Each number is 128 + 24 x the weight over its row's rms, rounded and kept within 0 to 255. Layers, rows and columns count from 0. The size above them is the row's rms in percent of the matrix's.

# layer 5 MLP down (transposed), 512x128, rms 0.135, rows 132-184, columns 64-127
size [113  99  94 109  97 103  97 100  94 103 106  95  95 101 104 100  96  96  94 102  98 102  95 103  99 105  96  69 109 106  96  87 103 100  95  92  97  89 104 115  95  97  94 105  91  96  91  99  96 104  91 105 106]
[[134 155 135 130 167 116 159 134 110 132 123 106 145 100 124 130 148 116 119 139 154 114 160 123 163 158 135  90 161 138 123 165 134 132 107 102 123 164 157  91 142 114  99 155 152 125  78 143 164 117 115 122  95  65 149 103 133 125 104 164 134 172 140 140]
 [125 132 128 180 138 141 122 103  90 142 155 132  86 132 132 131 116 122 146 132 156 112 138 138 176 145  91 155 111 138  78 151 125 103 111 156 116 161 126 133 128 184 129 128 114  86 122 123 127  96 147 141  68 118 135 125 115 110 111 146 115 128 150 138]
 [170 117 130 127 134 144 147 107 128  96 122 114 160 127 101 146 129  97 118 132 122 103 166 122 117 158 104 183 141 127 154 138 125 152  99 167 140 119 104 101 122 156 173 128 128 137 116 128 151 192 117  96 156 147 109 107 127 103 141 119 158 115 171 144]
 [ 94 144 161  85 147 127 116 146 114 176 133 147 181 139 156 141 121 136 101 112 110 110 149 154 148 112 150 138 110  99 149 176 131 141 188 112 136 181 160 130 132 131 126 169 144 135 100 126  91 110  95 144 132 101 167 125 142 130 149 130  86  89 128 136]
 [145 142 105 118 132 158 116 136 130 129 150  94 106 139 116  83 195 163 152 146  92 144 127 138 128 102 153 155  98 143 141 108 126 122 109  98 110 134 127 116 112  75 145 127  45 131 127 158 139 157 119 123 120 148 118 104  98 151 156 156 115 145 124 149]
 [133 108 102 108 102 109 179 140 148 166 156 139 108 141 120 119 134 102 114 110 154 149 130 126 107 137 132 141  92 113 132 119 113 129 141 110 116 128  72 106 171 118 152 133 103 112 129  81 176 116 133 105 139 178 149 131 103  92 130 106 154  99 135 119]
 [133 129 161 124 120 123 119 137 140 153 161 109 116 139 129 124 117 110 157 144 164 154 111 137 124 148 109 153 105 152 122 129 108 151 121  84 107 148 131 120 128 122 187 114 147 102 106  89 147  96 140 100  70 179 108 157 104 136 152 112 129  91 145  84]
 [123 166 135 124  99 127 189 111  88 129  86 127 138 125 140 119 114 208 159 108 115 126 154 140 118 114  89 114 146 112 174 159 151 152 152 137 140 135 148 120 107 133 124  96 164 120 114 143 138 110 150 108 128 100 153 113 129 113 136 114 166 123  85 102]
 [136 114 102  92 119  93 131 108 100 129 104 155 109 146 171 123  95 176  85 145 122 156 154 106 116 117 133 126  82 142 139 111 119 121 156 147 143 146 181 137 128 151  92 137  98 156 132 157 142 106 112 154 158 107 136 182 123 139 131 117 109 109 153 177]
 [160 138 171 152 117 163 154 102 158  87  96 130 106 163 172 145  81 155 125 137 111 165 106 173 115 144 151 144 119 114 131 118 142 121 145 151 161 128 176 107 118 159 133  96 141 147 139 153 147 154 114 142 153 149 143 101 181 113 118 136 124 129 109 128]
 [107 132 108 194  90  99 142 144 116 157 136 141 124 163 157 151 161 111 108 167 139 139 119 125 150 139 139 115 123 107 132 152  88 146 184 138 124  66 175 122 125 132 120 153 157 149 111 115 131 168 135  81 117 164 145 127 150  94 180  96 138 130 107 128]
 [138 153 134 163 140 109 127 123 112 135 129 139 116 170  98 136 110 111 115 143  71 160 175  94  82 147 136 155 120  95  70 123 131 132 148  87 105 151 147 111 156 137 129 147 121 142 126 126  91  90 127 130 149 142 103 146 119 146 112 143 159 114 144 128]
 [166 125 101 149 136 155 115 102 142 147 143 148 162 127 151 114 158 146 171 132 112 115 137 159 135 158  94 159 110 131 143  84 134 123 146 100 110 114  79  86 156 124 131 147 137 157 104 158 134 116  70 121 128 127 125 107 143 105 133 146 100 146 123 123]
 [176 143 118 147 107 107 115 142 122 129  84 100 146 142 161 156  85 136 129 136 151 100 150 111 127 102  72 130 121  91 121 118 120 167 117 157 146 150  93 120 104 110 129  77 146  77  86 118 115 130  71 127 148 134 114 114 176 128 103 136 135 130 144 143]
 [126 130 150 148 154 102  96 127 119 137 165  98 164 119 113 120 128 134 112 144 112 118 115 122 121 121 134 127 166 117  66  96 139 134 135 104 125 146 129  97 113 132 134 128 109  77 148 150 119 145  97 161 144  98 141 141 130 134 125 100 113 152  93 144]
 [147 135 118 119 128 152 124 169 105 127  56 114  80 128  95 160 100 121 152 145 144 127 121  99 100 144  98 148 115 130 154  98 129 136 104 108 125 121 121 150 115 138 122 164 139 106 107  98 138  94 132 112 141 113  88 196 141  70  93 122 129 150 117 128]
 [129 133 135 104 140 152 121 144 158 162 125 180 122 117 115 134 131  68 151  96 127 147 155 137 120 173 119 166 127 149 155 132 152 116 122 105 108 119 181 161 121 138 151 113 142 125 112 165 159  83 109 145 105 118  79 168 117 112 104 140 118 153 111 186]
 [103 136 140 129  79 153 126 127 139 146 104 135 114  94 161 140 102 140 156 114 120 175 119 139  72 151  67 148 141 102 133 135 142 105 164 148 105 128 114 113 123 141 146  80 155 114 114  89  97 137 145 164 139 137 133 182 130 125 159 107 120 135  89 135]
 [121 138 119 110 184 152 137  99 164 145 151 158 131 177 115 138 125 132 123 163 141 132 118 147 159 125 134 150 137 117 140 106 127 140  88 151 128 134 120 130 120 132 135 146 123 116 102 140 157  99 153  82 112 190 107 158 151 156 149 128 141  69 143 130]
 [134 149  58 177 116 121 161 150 164 130 153  90 112 120 138 131 141 115  87 129 148 116 111 122 106  99 107 137 171 138 105 113 164 127 100 133 121 115 111 146 164  88 138  96 166 131 155 144 112 160 115 132 142 137  80 145 109  84 132  99 120 164 109  84]
 [147  80 121 141 152 103 114 147  97 150 133  94 149  94 151 143 153 162  89  70 138 127 143  81 115 137 120 121 133  93 112 115 105 130 126 122 149 154 118 123 146 152 116 115 118 159 108 155 147 133  95 136 160 134 114 121  88 125  79 138  91 123 100 156]
 [179 169  90  98 107 146 108  98 133 147 100 135 126 108 197 120 138 149 124  84 103 100  85 104 119  98 129 129 138 116 122 177 153 140  77  91 100 150 140 130 134 114  73 135  95 117 127 148 140 125 118 111 130 153 118 156 135 138 104 125 121 142  95  87]
 [116 140 117 107  84 153  88 119 148 152  78 131 127 148 135 127 127 122 126  98 175 137 111 145 107 146 135 105 131 138  97 138 108 133 109 102 146  97 118 142 106 139 137 131 105 117 148 107 132 135 150 109 153 115 123 110  90 121 134 100 139 155 125  92]
 [140 125 139 111 151 129 160 148 128 133 104 128 104  96 139 160 136 176 107 132 136 100 102 144 113 103  88 153 108 126 125 137 112 146 121 137 151 191  95 143 163  89 171  99 113 130  97 106 122 105  85 182 115 100 115 157 115 135 125 115 118 155  84 102]
 [159 127 146 114 140 111 152 131 140 100 110 154 101 149  84 125  98 150 104 134 124 158 115 137  99 121 120 114  82 139 147 116 130 136 143 103 123 100 164 123 150 152 162 158 130  83 137 146 117 128 168 118 113 175 117 142 143 110 150 124  97 129 137 163]
 [ 94 113 142 168 152 105 127 164 137 141 124 127 131  94 136 125 156 111 124 165 146 118  80 122 208 144 115 152 158 130 124 142 124 122 100 113 114 111  95 112 157 128 108 157 141 141 155 125 150 166 119  98 135 103 115 124 126 126 113 128 138 128 138 146]
 [113 122 153 150 159 115 118 165 145 121 141 131  95 125 120 140 114 105 131 151 120 115 152 118 142 122 135 167 116 132 140 144 118  99 112 111 101 140 142 139  72 100 105 109 133 126 128  96 134 159 150 148 117 147 171 162 143 147 147 173 157 124 139 165]
 [120 105 128 123 158 147 141 143 171 131 122  64 117 149 106 134 109 137 113 132 133  95 129  99  98 124 154 192 141 144  56 110 116 148 134 131 122 117 131 135  89 106 155 109 135  76 137 135 170 125 131 111 164 167 113 176 120 132 103  95 169 136  90  97]
 [124 149  89  99 117 123 121 135 128 107 101 138 123 182 130 136 112  93 106 198 124 127 141 102 144 133 122 139 120 142 127 108 112 157 100 116 136 127 124 145 112 148 190 103  95 168  82 137  87 130 127 120  99 133 146 114 126 116 158 110 106  92 150 161]
 [139 110 142 123 118 125 182 108 129 104 101 130  87 149  87  74 110  94 110 132 118 122 145 121 145 116  51 126 113 116  91 112 134 155 157 130 142 114 131  94 110 146 148 131  97 116 127  99 105 107 104 167 122 137 139 122 155 137  88  99 127 143 152 160]
 [126 145 147 113 129 155 147 110 135  99 112 140 118 135 112 126 131 131 130 122 186 118 108  97 102 116 159 154 155 125 118 151 157 118 157 106 102  83 162 111 141 145 129 105  96 138  96 119 108 120 128 157 166 118 143 120 132 135 124 111  88 161 103 142]
 [106 106 150 160 126 106 107 155 168 119 103  97 140 138 123 124 164 121 160 103 132 144 108 124 163 143 157 137 120 129  60 137 136 127 133 114 155 132  84 161  88 122 161 103  97 146 122 126 122 139 104 137 150 204 154 164 119 101 111 123 107 125 136 155]
 [129 146 112  94 130  91 134  91 136 131 144 136 119 142 100  95 135 115 139 109 159 123 128 111 130 108 175 110 141 113 164 120 140 120  89 117 120  94 119 127 148 102 130 133  65 140 104 127 129 141 123 153 148 159 118 148 191 137 159 166 140 112  94 115]
 [143 158 107 169 112 132 165 124 156 130 147 114 135 157 111 149 122 139 145 137 111 172 174  93  72 173 138  98 123 177 141 107  78 139 159 132 140 115 110 130  89 183 124 137 141 121 129 131 139 131 173  97 138 156 117 175 122  75  91 134 129 132 155 135]
 [116 146 122 155 165 107 133 142 132  93 162 144 141 151 140 157 132 105 111 140 142  89 109 117 105 150 111 121 129  95  85  96 119 102 147 141  92 153 142 139 126  86 146  86 154 134  73 129 120 151 116 152 118 157 138 152 113  98 109 112 153 153 117 110]
 [166 102 101 138 125 103 131 122 181 134 133 167 124 171 147 102 124  75  94  94 142 122 111  86 114 104 133 143 155 153 100 125 133 118 109 124  77  90 146 114 167 126 141 156  92  83 161 136 151 149 146 128 132 103 118 126  80 132 129  88 116 130 106 124]
 [115 144  90 135 127 140 108 144  95 136 149 134  97 155 131 122 116 181 166 131 120 140 140 121 144 154 183 150 114 163 162 147  98 123 110 127 135 149 158 158 102 106 160 175 132  88 173 140 143 138 112 149 123 128  78 132 119 104  88 136  94  95 115  87]
 [175 148 115 177 127  95 114  91 150 122 165  94 163 116 143 144 137 105 110 116 174 105 145  90 136 143 155 151 149 172 166 113 140  73 125  97 112 160 114 136 148 107 123 100 151 116 141 108 119 178 146 158 158 134 130  94  87 125 130 121 127 138 126  86]
 [151 102 130 145 161 117 129 136 117 144  93 118 116 157  70 114 113 168  94  90 125 107 147 160 131 138 154 116 124 124 100 117 155  95  97  97  95 170 132  95  79  78 124 139 124 147 102 120 148 109  88 121 120  72 133 127 111 116 115 156 143 103 135 157]
 [145 164 106 116 108 144 125 146 140 125 149 146 147 122 137 163 143 148 178 122  88 134 157  92 133 146 126 119 144 142 160 147 111 124 190 100 142 104 143 117 132 139 104 165 121 128 141 115 111 112 170 168  75  72 119 111 118 107 101 102 151 104 118  92]
 [160 109 158 177 164 120 167 110 137 115 118 141 144 119 125 127  85 153 129 103 140 130 169 134  88 148 101 136 111  67 117 121  86 145 143 122 138 140 162 124 136 124  90 119 131 146 104 171 115 127 109 150 125 131 112  75 119 105 107 117 114 176 145 112]
 [163 104 101  66 121 119 121 134 117 145 106 120 131 136 111 130 124 140 134  99 166 136 143 186 132 157  90 119 124  91 167 148  63 112 112 124 131 104 146 133 141 145 106 174 144 131 116 116 144 119 100 118 120 170 134 125 154 144 146 113  99 126 161  89]
 [113  89 111 178 148 115  96 114  99  84 141 127 132 139 146 130 119 133 141 121 112  81 153 131 127 170 156 107 125 138 106 137 120  86 107 126  86 106 132 125 132 111 122 133 101 119 152  71 116 154 147 159 118 108  96 107 110 147 137 125 143 138 127 136]
 [152 117 154 139 110 123 138 134 110 132 118 129 122 144 119 131 128  97 112 101 187 100 152 148 120 138 108 153 144 134 148  73  89 110 112 104  97 156 148 117 175 157 141 122 140 115 147 115 130 150 110 144 132 130 133 118 134 139 155 133 129 118 129 112]
 [125  98 125 160 140  92 166 106 171 153 114 132 131 132 132 134 136 122 162  71 103 132 105 136 103 116 115 128 119 111 119  93  72 141  94 112 109 130 128 115 126 137 124 132 107 162 152 126 158 145 134 128 135 177 148 140 129 114 132 115 125  81 138 137]
 [125 153 149 125 121 137 119 133 141 162 170  79 165  88  96  99 126 113 138 130 112 135 112 128 142 128 130 107 110 142 110 100 113 147 117  97 135 126  89  89 119 101 153 128  95 124  87 109  83 115 137 155 120 148  93 112 110 127 107 125 121  60 154  89]
 [ 97 112 105 110 129 174 107 120 135 106 125 141 125 113  98 126 129 124 130  97  97 113  81 137 100 161  99 157 117 118 106 124 164  93 150 165 145 138 111 152 128 139 127 123 132 107 136 134 127 184 123 136  81 124 143 119 139 133 147  81 123 131 175  96]
 [113  69 125 120 110 138 112 127 112 119 107 134  77 144 180 105 128 153  82 157 149 119 163 130 114  95 123  97 120 134 109 115 133 122  64 160 103 145 124 132 137 149 119 132  94 100 127 165  94 138 139 120  99 104 137 191 111 131 108 120 133 178 154 110]
 [135 116 169 113 145 147 181 151 142 132 136 117 131 117  95 117 133  94 116 100 145 110  71 148 100 152 142 131 111 129 128  87  94 100  90 139 164  94 136 161 164 153 114  98 100 120 126 123 121 113 100 159  88 148 108 147 154 108 147 124 107 138 182  94]
 [117 119  91 143 121 102 135 127 128 151 137 134 163 125 125  89 164  95 175  94 129  77  72 142 138 121 144 116 111 104 165 163  91 167 159 123 131 168  89 100 111 121 123 109 122 111 121 133 160 122 151  90 116 107 133 132 166  89 109 143 112 106 132 155]
 [119 156 152 155 133 135 113 122 163  87 166 128  90 124 171 109 145  98 101 123 117 112 131 141 126 134 109 151 128 135 130  82 115 138 109  98 109  87 138 123 102 235 143 115  96 119 161 177 148 128 138 121 153 152 157 135 131 136 127 111 154 112 142 154]
 [ 99 134 120 115 122 150 131 171 118 144 134 117 110  55 122  83 130 117 106 125 114 130 116 123 158 146 125 133 127 122 138 126 147 157 191 109 147 165 107 122 132 103 108 149 109 146 149 140 101 147 161 130  96 126 111 133 114 162 107  98 103 147  90 142]
 [104 133  52 138 133 154 153 109 130 132 131 151 109 143 122 102 137 116 126 137 159 132  97 127 124 117 122 165 119 149 115 102 117 173 132 110 149 121 123 187 147 135 126 164 134 117 106 132 158 121 155 107 103 201  78 118 111 110 120  85 162  92 125 146]]
# layer 5 MLP up, 512x128, rms 0.134, rows 133-184, columns 64-127
size [ 97 100 106  99 105 106 102  99 105 103 102  93 104 104  97  97 108  96  93  99  97  95  99 101 104  97 130 106 106 100  92 103 104 109  98  95  99  96  98  99  99  98 109  95  97  95 102 100 103  89  91  99]
[[114 108 138 110 120 190 118  64 126 107 100  99 138  93  94 107 131 134 143 146 122 129 155 165 169 118 163 154 120 163 145 149 135 147 132 131 125 165 151 120 115 125  87 120 119 108 114 119 110 142 138 111  95 119 127 143  89 121 116 134 116 143 170 114]
 [100 114 131 109  87 114 129 152 124 108 119 133 102 147 129 104 115 115 117 103 115 152 112 133 122  98 158 136 134 116 121 127 165 107 151 130 108  94 127  95 113 142 105 151 139  92 118 151  44 114 155 133 165 128 166 127  92 134 119 128 118 139 131 123]
 [152 137 148 131 132 107 122 129 120 112 135 115  97  83  83 112 126 170 162 158 114 116 105 158 131 108 116 131 136 157 130 126 122 131 111  99 142 165 124 116 146 141 107 154 113 153 141 135  86 143 123 120 142 126 109 130 125 115 134 151 133 159 113  52]
 [132 119 120  84  76 155 116  86 133 130 101 138 140  78 122 162 114 123 145 141 135 139 136 133 117 118  88 116 120 153 163 140 148 131 126 160 110 175  78 157 178  90 125 157 112 130 122 146 113 164 122 124  88 127  95 114 123 109 147 132  83 147  92 106]
 [159  86 123 125  62 128 179 110 113 133 138 148 120 146 108 101 105 120 135 104 134  94 121 147 148 103 113 141 164 128 110 155 137  70 122 165 118  69  77 102 106 142 127 105 108 138 113 134 142 114 125 107 120 136 138 131  96 134 118  94 153 128 144 132]
 [144 115 135 117 112 121  85 118 121  65  82 135 105 127 102 149 125 117 176 108 126  95 161 146  74 131 113 146 128 159 144 109  95 158 104 134  99 136 101 126 125 109 139 114 113 130 143 164 131 155 140 126 103 109 114 133 133 159 155 116 114 141  98 131]
 [135 124 129 131  95 113 143 160  86 137 132 102 122 107  90 122  94 128 102 105 148 160 138 158 132  96 151 152 139 167 101 153 150 132 156 146 107 126 138 124  42 113 108 141  95 144 137  85 120  90 120 131 120 126  95 140 154 128 155 108 148 183 135 105]
 [104 140 160 161  98 174 155 135 127 126 103 106 114 134 123 143 120  90 142 120 207 115 136 102 115 111 109 103 114 121 153 108 112 105 110 171  59 147 141 104 112 130  94 122 128  91 143 169 109 101 113 112 121  83  89 109 171 139  94 138 136 102 117 115]
 [134 174 122 142 113 119 150 173 126 140 149 129 107 137 107 167 138 163 156 123 127 127 156 133 118 112 136 103 161 161 201 134 151 113 146 139 130 155 108 109 151  98  85 143  51 132 162  96 126 167 163 148 102 107 145 149 152 135 154 149 123 119 137 162]
 [ 95  89 156 115 127 116 152 151 113  63 100 129 152 140 126 117 101 102 149 142 146 144 130 151 132 101 164 130 165 155 129 160 160 154 129 130 118 139 114 103 125 125 139 138 141 154 158 103 112 102 145 103 121 144 127 141 157  97 137 115 138 110 111 121]
 [126  91 160  85  73 105 125 164 130 143  95 146 131  93 129 149 124 107 160 136 118 120  66 126  94 120 170 110 141 191 117 131 131 115 146 119 131 137 143 146 104 154 144 146 128 113 107 139 118 148 158 120 115 124 183 161 147 123 132  87 150 146 124 122]
 [144 111 115 130 114 180  96 159 120  92  98  99 130 150  92 161 122 141 135 136  99 137 131 120 120 132 117 123 114 136 124 165 129 114 153 123 107 128 131 109 108 113  89 114 128 124 103 134 123  88 181  97 107 121 109 125 129 159 132 159 106 132 157 136]
 [ 99 149 134 108 128 112 151 140  94 144 104 162  75  62 119 131 118 152 153 181  97 141 103 167 109 121 170 150 139 124 108 142 149  79 140 114  85 113 127  85 152 130 117 136 130 142 158 118  97 143 152 113 108 117 114 114 162 148 125 130 146 118 125  92]
 [111 135 144 111 107 171 167 133  90 145  97 137 136 124 129 113 155 107 137 120 140 149 155 121 120 111 114  84 158 111 127 148 131 135 115 153 105 156 118 107 110 105 153 149 146 143 149 128  80 138 137 147 109 100 167 141 120 167 128 146 170 153 142 114]
 [104 104 151 155 118 136 129 115 139 161 147 126 136 121 151  85 158 137 171 123 140 103 113 134 131  99 110 123 166 141 166  96 168 158 218 147 162  89 141 120 167 132 120 143 126 128 111 118 116 167 127  96 106 103 157  92 130  98 112 100 158 136 150 148]
 [129 103 131 124 140 171 112 140 119 144 109 160 102 113 147  85 122 109 148 119 151  81 147 170 141  83 149  95 146 148 147 136 124 142 160 124 108 123 164 155 104 112  74 150 132 117 103 101 170  98 104 111 127 109 126 158 136 119 111 107 117  91 109 103]
 [105 137 139 130 162 145 138  99 115  64 145 149 104  77 116 149 166  97 124 169 119 120 131 126 103 104  83 144 157 151 150 144 151 149 132 134 159 135 137 118 103  85 141 110 108 103 147  78 137 121 150 140 101 112 147 162 138 133 125 156 135 141 119 115]
 [159 122 140  87  88 122 142 138  99 108 119 146 101 116 146 159 129  57 126 122 176 100 113 131  78 133 159 117 116 164 132 126 119  98 138  97 121 134  87 120 139 143 121 146 116 150 170 157 120 174 113  72 129  94 143 106 128 116 137 136 115 171 119 102]
 [115  77 158 123 134 161 150 147 121 125 127  79 139 104 111 143 105 134 135 126 130 122 181 135 101 138 155 134 147 136 122 123 199 111 171 134 119 143 161 125 121 117 121 117 147 105 109 121 129 129 153 133 111 102 131  95 114  91 128 119 152 143 131 121]
 [104 102 127 161 137 128 163 150  93 130  91 168  97 110 118 124 138 152 144  87 151 112 133 142 125 122 123 155 108 117 131 124  85 137 120 133  92 172 134  96 133  89 110 136 114 143 138 104  91 105 147 132 155 111 134  96 100 147 153 103 155 127 150 121]
 [ 76 151  94 123 143 160 141 146 131 112  95  98 159 160 134 126 117 156 111 155 139 117 131 113 101 108 111 127 126 141 146 181 146 134  96 141 151 119 105 132 126 112 146 137  95 151 159  80 126 160 126  92 129 118 130 128 115 119 144 101  88 175 122 139]
 [170 131 125 130  98 119 125 110 158 120 121 104 157 129 114  93 102 103 125 164 144 138 135 181 136  85  97 115 119 105 144 131 164 116 113 177 141 148 116 143 128 136 132 137 111 103 123 101  85 122 130  86 143 112 185 101 127 120 143 142 133 143 157 119]
 [163 130 151 139 177 166 115 124  71 116 114 115 167 157 113 134 103 141 129 140 129  98 119 182 127 139 120 150 116 153 150 120 147 133 180 130 151  64 121 148 113 102  94 142  97 131 153 149 115 138 140  94  85 132 143 100 146 124 127  97 114 154 183 181]
 [142 108 147 121 122 124 171 126  89 169  93 105 138  97 151 100 121 153 161 119  95  70 129 123 137 129 106 152 150 137 156 100 114 136 116  98 120 128 168 129 108  81 146 145 153  94 125 105 114 114 141 121 117 120 120 140  81 121 149 139 142 155 148 102]
 [139  91 156  79 143 132 134 172  99 169 145 146 145 122 122 144 163 153 127 147  89 158 124 125 123 109 157 108 154 144 118 118 136 146 149 121 138 144 140 135 102  82 105 120  96 169 147  87  99 165 127 127 102 120 114 151 134 124 160 132 161 130 132 134]
 [147 121 132 120 140 104 112 123 109 108  83  87 121 157 142 147 118  93 104 100 141 159 145 111 159 140 122 148 114 142 157 132 189 137 103 139  79 107 176 113 123 100 113 123 141 107 150 134  93 154 139 109 118 125 140 151 101 141 167 110 126 150 163 156]
 [156 122 127 167 104 115 150  96 145 103 124 146 135 114 149 146  90  67 109 138  96 150 103 165  72 139 117 108 171 124 134 108 136 120 130 114 128 122 115 116  74 167 107 107  94 120 138  97  82 127  95 155 146 144 145 102 124 134 140 136 141 108 127 142]
 [163 128 172 150 114 101 147 176 150 173  85  68  83 105  96 124 136 117 134 107 121 106 116 133 150 108 153  88  96 129 130 205 140 113 108 147 140 133 111 135 112 121 104 113 129 134 138 106 118 100 130 130  80 129 114 103 139 149 100 143 135 108 118 123]
 [131 147 110 129 149 178 157 168 148 113 102 132 168 136 130  88 142 101 133 166 101 140 115 150 134 122 134 105 121 169 179 107 108 104 121 116 106 123 165  77 113 158  94 113 114 112 137 124  84 194 111 116 118 130 125 106 111  93 146 117 136 130 143 140]
 [166 162 124 108 116 139 153 135 120 109 126 155 113 106  97 161 103 140 178 114 138  85 129 131 130  95 118 131 119 159 120 127 166 114 134 135 166 100  93 134 171 168 131 113 103 112 113 104 127  93 151 122 129 102 121 145  97 128 125  98 161 171 145 123]
 [122 170 160 147 161  89 101 143 118 126 140 102  98 123  95 108  90 122  85 170 173 174 129 134 150  95 133 139 148 133 115 144  99 122 141 173  81 120 150 109 131 119 125 140 124 113 137 128 128 108 155 140 124 146 117 164 111 122 159 140  78 127 130 105]
 [149 124 135 100 105 122  93 136 141 109 119  69 109 141 125 124 102  83 154 176 123 117 134 145 138 141 119 173 103 158 120 119 141 143 141 152 122 141 169 109 100 141 145 103 151  93 165 145 130  99 108 108 105  78 122  85 150  80 146  89 100  93 106 152]
 [ 98 111  88 135 125 100 139 120 129 133 160 137 111 133 131  79 111 121 179 141 122 139 164 134 131 116 151 127 128 137 146 118 154 114  88 142 176 151 121 134 162 109 130 149  86 159 133  92 125 163 171  79 107 115 145 135 148 121 150 152 155 122 107 153]
 [134  97 156 147 118 127 134 118 137 101 135 103 142 107 117 134 143 110 125 105 164 118 152 145 105 125 117  90 146 115 162 149 131  79 149 130  60  94 167 130 122  91 155 100 111  85 143 126  95  99 118 160 128 116 137 108 111 116 124 137 115 117 126 116]
 [147  92 102 113  97 115 118 125  50 112 118 120 139 118 106 128 150 124 115 120 142 102 113 148 134 122  77 123 107 138 103 129 116 114 160 133 107 122 135 129 138 131 137 142 132 123 137 139 120 102  93  76 157  86 141 130  77 141 108  89 183 117 145 144]
 [112 159 145 144 108 100 170 137 155 124 123 110  92  99 137 108 168 162 165 155 153 143 132 112 124 129 151  96 116 172 117 134 101 117 123 143 156 146 158 151 119 142 135 106 108 111 110  94 117 173 160 153 146  98 138 124  89 130 136 156 154 131  97 105]
 [146  87 123 142 129 149 134 137  79 146 133 119  86 144 119 154 145 118 128 209 155 115 152 141  98 147 120 129 101 129 158 116 117 154  86 167  99 112 137 126 187 126 138 129  65 111 154 127 102 186 116 121 123 134 133  86 100 106 160 103 137 114 130 112]
 [138  92 148  71 134 127 158 112 131 141 144  92 141 124 116 121 147 113 163 107 185  89 154 141 102 148  97 108 133 143 145 120 144 112  92 132 154  88 126 124 131 140 132 123 131 110 138 112  96 185 121 115  97 105 116  63 131 159 150 141 153 116 119  96]
 [106 153 113 131 135 156 134 124 107 124  96  95 142 109 136 150  86  99 142 178 167 106  99 137 107 129 162 146 156 150 154 141 145 134 135 133 157 123 136 140 147 130 123 105 129 107 108 101 121 132  98  94 109 123 100 142 124 175 111  95 140 189 122 160]
 [ 89 155 147  85 139  96 176 120  94 124 111 145 120 131 120 163 156 146 138 169  92 153 111 101  51 120 127 154 101 112 137  72 131 120 159 142 136 142 144 118 143 115 123  90 117 130 157 127  93 148 154 112 146  74 140 122 126 158 188 101 125 144 125 158]
 [ 84 152 164 117 146 173 136 108 131 128 128 107 145 103 107 115 124  87 125 139 145 152  98 127 183 101 161 130 105 205 159  74 129 107 120 149 127 130  79 125 140 129 141 161 120 103 145 147 110 135  91 154  93 101 145 128 111 124 112 121 122  99 157 138]
 [142 147  74 159 138 116 127 116 132 165  85 146 165  88 112 116 150 134 138 176 121 167 145 149 118 114 136 111 184 142 166 170  93 125  68 143 142 171 146 151 123 115 115 174 106 123 137  70 147 114 155 131 153 100 149 110 122 128 159 171 140 159 137 112]
 [ 98 171  99  96 114 112 143 114 135 140 141  74 165  67 106 115 143 123 139 124 117 120 143 147 114 124 147 103 144 114 163 146 136 100 144 145  77 128 164  92 132  94 114  95 126 151 140 124 133 136 144 116 172 131 153 166 110 106 139  78 126 161 159 128]
 [ 99 103 135 140 133 128 123 142 100 139  83 133 119 128  92 168 161 142 147 147 177 121 149 130 156 136 144 118 107 118 136 149  93  71 124 152 123 115 128  92  87 100 117 108 112 141 132 120 118 117 119 154 155 129 112 152 102 128 200 134  92 147 187 102]
 [139 120 140  71  84 173 136 120  83  73 117 156 131 114 101 157 112 154 134 154  90 111 133 144 104 121 139 116 135  98 139 124 134 126 129 150 144 125 107 118 184 110  91 127 124 143 134  96 163  99 151  95  75 117 151 131 149 106 129 137 150 108 130 105]
 [120 128 156  94 102 143 108 109 125 112 110 177 112 118 104 179 178 149 132  86 145 144 134 112 152 110 122  94 115 103 102 149 133 122 124 136  75 100 112 128 149 119 134 131 112 137 146 151 121 132 112 104 136 101  95 127 108 159 135 190 118 110 119 120]
 [115 149 142 159  82 162 121 119 121  99 134  73 113 109 123 151 125 126 155 165 130 106 141 133 148  86 116 122  84 154 128 164 113 111  96  95 114 180 174 147 120 102 147 127 115 129 183  92 129 156 149 140  73  95 161 131 126 132 118 115  81 138 208 120]
 [134 122 123 119 135 127 104 104 108 180  81 127 121 135 118 139 161 103 133 132 145 166 131 170 121 153 157 170 121 161 154 150 150 120 159 136 109  70 106 120  99  94 130 121 104 114 108 120 151 101  99  79 120 144 149 117  83 176 139 105 121 131 160 141]
 [172  99 165  92 132 157 136 149 154 137 166 128 131 111 148 164 104 136 162  97 117  90 109 137 131 122 111 163 112 182 184 157 141 127 121 111 117 117 104 128 141 133 111 103 125 147 118 114 104 161 155  61 127 102 153  82 140 139 133 109 178 129 118 132]
 [105 119 106 139  87 150 154 137 162 113  97 114 131 175  90 127 127 111 154 153 106 124 147 119  98  31 113 128  87 104 150  96 153 117 124 130 141  99  94 149  96 138 131 121  94 141 125 100 113 137 114 106 126 144 156 116 148 103 148 141 155 145 111 105]
 [ 94 103 114 128 133 137 133 171 137 152 114  92 137 129 133 137 114 137 128 135 205  93 123 184 149 135  97 157 160 167 155 130 164 119 140 140 109 129 112 154  85 121 132 124 106 124 165 118  80 183 118 101 132 127 155  98  79 152 146  99 142 113 145 127]
 [157 138 143 170 168 149 141 166 133 133 136 101 105 125 150 156 101 132 130 157 120 148 126 160 124 105  82  96 121 142 141 179 169 129  96 115 124 112 135  78 121 135 118 120 134  86 140 141 124 151 114 133 126 122 149 129  73 150 126 129 136 149 147  66]]